{
  "rope_fraction": 0.25,
  "tie_word_embeddings": true,
  "beta1": 0.95,
  "warmup_steps": 200
}
Each number is 500 + 25 x the weight over its row's rms, rounded and kept within 0 to 999. Layers, rows and columns count from 0. Numbers have three digits each. The size before them is the row's rms in percent of the matrix's.

# layer 3 MLP down, 64x256, rms 0.115, rows 0-63, columns 64-127
100:509451489524516492482508486529495468504541544501517479483520498480505491441514470481522536491513476488480517517511544503534520497530529491463489488480466497499537469517476498515514528474458462
102:502470447497488495475492528517480513523520493443503499481473465487564498508515514481464517522524493495477451495474454532499473539499505485523545492492507487471476478503455504523457516537540513
101:521478492515485481493546500488490517498516516505519501476535439485499503502465497513541508463477503501528474493486458467543552470520491514525510473502486502470477497522486528480451430520487490
104:501473516497467472504480500446487489509510500490505490537472578511505481466495515460471511537484526530502470485505497439447502501530520508506515527513521501462479503526487503496527514492512510
099:531479522452469494456481469520500505514504507530520498507486499497482487511499479494497486486491474519464482523481482528469474502512542501498471496513524473483489520501473541498492462544508496
095:527484497443526522502517464504528495483499534520516519469476467478509472520455538461484477490513505475473509525509490455502452486495469524466485507424533486525472518490500479516465514529503498
101:523508497431436466505480474487475484451488505512444476533516527493491525464532500485510483521491508458520547503496488463460525497489502497519495518523515523453497503496481508467506479513516487
097:466485541562504523497530572542507492507536498515472513518512497501457470563505507478518521469519536491448476478464506497492520506496517524545503495484548489516524474468504524493460479517484514
096:458509487485495501488475513515506528484508470530492459482529460499472512531447487495499500494479526483483479478467555540491451458452500487527491505493460488492499481480536491481519551481514493
098:483509507468532513488497489491524499503465488526493526508522526529506487543495498505500525449484530513494524473511502488493472525486519515515474514525479526442517535496476478497512493421475503
096:507503485520502494532497461461499467453470483522486538527485512483494523487542537473532473506525475495515519507474515553431488483533433528480494507535508539468524487482500471471532529479492478
100:491521524503489470508471508535502469493497497527520510487491516517516543533489492506541487467494525475477489517498471474475465475498442492501476522516479476513489478490503493509523476481475483
094:506516499494489519496463497506551446478524490466475558505493490519507498508546522474504516520490507481523503529532490479513494520509528484495486521464506492462506465478520488531483523504549514
091:475447502531499477467491458476506515497516502478473524505509532486518544489532465481470508486503488511489480542477495513507512510490470522501530501476459525499510496486536512533498434484519551
102:430472493474511487496580475483454509455486476492511476511539504475478517454478496490514490452493503503510490494486503490521496516500498523464517503466514463503470498447499511466477484471463503
099:512496475483529486484526470484517490501485483513510452490485539493509506483492509468475496491497521470501522511522552485453516479539523488492484504511510485495460479501444495473470461510460474
097:526507492510494510484532522542506464489552480469498482482496472498519461489514516487494480468524525519508523510497502507527471492532523467503482489506503504489485472541528464534509510453509535
104:495506510516494497521546469486496495509448570481481469506499488506511518462447483505502492535519437548533479516487494577498474463448518487423483511487528468515448507500525446477472520500459504
099:527484542508545507516482468488484513519502499504473519461532535494493473483516483509469536508546438478478529515511507482509528527457493467558507473492508480532481459439484554561481531550496489
098:500525480509480481512521480486521530500472491497477521521492545476471466515480531479477465496502501452512543464485497526513445493465452476506470476492513498492419514477521522497501518475465515
108:455470528473480543527515491476489475483490520486515522511490485463502499473500492490534480531521496539462498560508568512507507535509515457483472459490515472552512497529533488452487502527501511
096:501473503530521490493491506487480474522514461478498530478514499474482533502491496514479476484470478485437509511486527467486523495477517536523536460484521516469481461533465534509484518474531520
104:500484500453489527517535469482551512495510514451501512533450443528485488504505514517538537535501491475515509497458501485464469504478490431435444494466469488512502500506485509489466466455468527
102:494459497478561510498516443496450533475538503434524482524458488497485467479521477524491498464492479492457511488486473512504533536495505525469532526476514487504493524531516458451530534496516516
107:511475503512505472500479536482484469531507497478443513516490486522511539527464499479514502487493464530549508466508491499480527538523511546515547505531474496491485533494462498447519529474490536
097:481526492501498457488529512520487458491499517516514467459516477462470489469499512501496539471481475503458493441462484485478461529524496491490500541517486498507487497477511503534512463501507490
103:479513535468505509501498464538479499508487473484479509540482535518475496456507503504469544521470557487522523527514506527494502516516442486512512515488480539486534491490474467473497495493523535
112:546484537526482518493504486526483446506450497518511508493535561508471525500471519489500534520476482465502490513517523532476481473460508575496520484497515488484493546483446527468486497448508493
098:495538502446487494495458528570459533491537520475501524436516471539487553568421492484497520465521456496489530504454502521492467471484522474478508480478489510525518484483496512468531559493517512
094:496487467474470507476494501533525501496466461509543503519516535498505453489460503485512510498519518498460468494487569490494542532465519475478535506478505483495500480509467490468467512498471511
110:512473463541495511509493532500522481510539519449498498504524483491510495455467464506451528514510468499516491506526442550498516507473507502518489509492535525489470523467536511566478533506488513
102:519511480510473519498512506493486536499520522479486509468478466514537484499492527485479483523475491515493473510502509516504550469546518525485521496490488483528480561475454512482506538519519451
103:512474497506445520498506490468499484471490511448479493472460449495494508503496502481464473490528556502470512514517525550502502521456474459487500485446510515523511455488495533502490488510500524
099:568479490514508534515578492525518482521493479494499525570498521532435487494530477512579513527481469464522521528478493504511488489516474446501510499459511506536516513498507563529472526527498504
097:528505485473492522470451517481518490482499534521469472538491555481496501495479549494529480502485493505510527462491474510524477485463506529516516509515499486450482510480493514530488546493503492
089:476549501462458498489470489457514470475521522508495534470440481477476524487523484490536451502483489505539489519495517543493523496476485497486484521482511516491424441474502504487495491519512515
102:492519515508467491485488458488429467473475487514501500483486488488444466492523524496455547491498500477449459489509527501502428473506522484509482485474508498494540478499483464487479497514496512
101:491505511510512499497500504499537493518474489458494488458524490500528535464532535550447528489480531523512473505512474489493465520524474515524486514476506491504500520472535456463488477447515479
093:479540473501516515501527499542533511517518469532520529530516475522488486493485482483486483544494527460424505465498446463460470509515444492511494470489501510480478484488482465470487497514514493
094:504491511505490492530498463501473518474473514494532499477456482479480487444485548539566472541504502462506539520499534531479513515497478490521467531498526494508475448465480510461503506479486504
099:531492473570480510501500511458507502513489491517485508508503511512544517503515570513523504479511432500474504471508520501471499499511481512507514490480501506489514490539489469578484520514530462
095:467486513479499530523489531446497499474511515443509488487469511502524520511490470507473508491519485518487500488497512501502482518515535477434492462547512518540494512445499519556496503470493492
098:462470463494509508492496454492526501467500541460526515510476477487511470514490475481515506514480453531492483524510513525490480494490467481477510492481519535501492449522499508491473479488547482
105:479523478524505494530523526495518455452501480501506493508511531525419517507479498523543528499499483533500526550500502524478528516478520546512504508521511499444522512510511507490543497483473469
104:515482488489486501464492444499499487521461510539501511489511500498481506513492485493504489494513516510480488523527501537482474478471490523481478506515484527474496490504493469506502479486438492
099:507513489485469478471466512508515480470529543544499492520487504498488522564502494527498503537513486513478520469498504452472500498468531519483491506511523468501532514465492468466484507473527459
101:466505492501526525494504521534491491479530515457486517470545522520480517493504477468477506492528466532503504529500482526484498515500520471456470510501461487510473501504486508523504509498524527
107:528485511531438550487499506485493502527469491489469457504490451479491532446521474490526464537469519499521480455508486523499500509491472460477487509487511491468482543500483465482485496490498473
101:499526485484498512484526543504483484486483504479484528520506513542484520516513491505510487492488480535477505548497514493472486490512480494484520465522511521482503487510499479467517479479542496
099:564542488508492522512496464472510519490461520463544545505489510514498489434517495478527469459441493467529449467484467519452500490487484506526501510514518521517534510511461542545511481523482493
116:468459456504522497509519506457533494524521530446512489487500512496488462485493474490522496490460510510499486484508498522500539486518531517508512508485448504458489473483520511528436487485496540
108:475533502551476516488484487446545499514490480457477482528493479516515451488536493519504508498507508494500484505490432469492493537539476523487475516522484530459499525457479481500491476514478508
097:548470495557463498521537510499480480527516510502496482479518483509492515460506525462450474485476506495518506526515515521452526467478521485501506548471514517476466507491492528527501508525507513
091:486526524506551496491520495488504527475492478561500531533545529521510485486476479518517525485509484518534557483488513520460468519467497544476502489489505471543497551517497514525446494441535500
104:483508521474507495492478497477532491514478505487472485491467490477502495510475524501522448494530464519512490505478489501485519478447518449473517518527526476514521552528532503517499501497518562
101:419508542449484473503525468493483497479508516528501455513487504482452501466502505477475527484513510540497541514500518503506542502461480486493523484444529468501504512505500499460463529509493512
104:525529526544512489488481509594493468481520473490486429447496531521495547478501478485504513474530536471508461476528498464494466474477466549512516522532488517471512509478472527549506476506495471
097:493494492448537485491509518501481496521542532496494478439496520545560475518519507533506497507495538508563471490463555494531483520556511506519513506487484506469518477480490510503490484491510516
088:541470528492526477471513507514474481525523488509473506528502464489505517491495535479497478497487546520500511462499483544512474521504490524493502498522525506486504508462476519495534508482538536
106:450494519494469510493510509455495510484519488493504537490436434505487547531489522487463480512532490512499492505498467526507467517526493473477461486508500517507455447485520479476498485463530483
100:502487500474511517482477484541529507515504487520501478499469523514537468510518453509473517523483496522507520510497534455514542505486476501538500501517504499489501534498526475482470475495493477
097:503547536485505527537454506482528493474514510507457519481493568522518481478505502485524493542515510513512540519497484470503511462518473542506506503492501520478453516510520562486501471489491481
099:482505513472511503491503508513474474502513481462486514484451537481472487502523523518491486494477477512525532534520536512465563522481489529551522545464516515502534462498488495510456533529503513
092:519493512507506466505513489494450484520468528494528514478510516514451537529504506494446502511490503492463476532447531550511509512481517502524501499503480494482508498571540498529481482464485474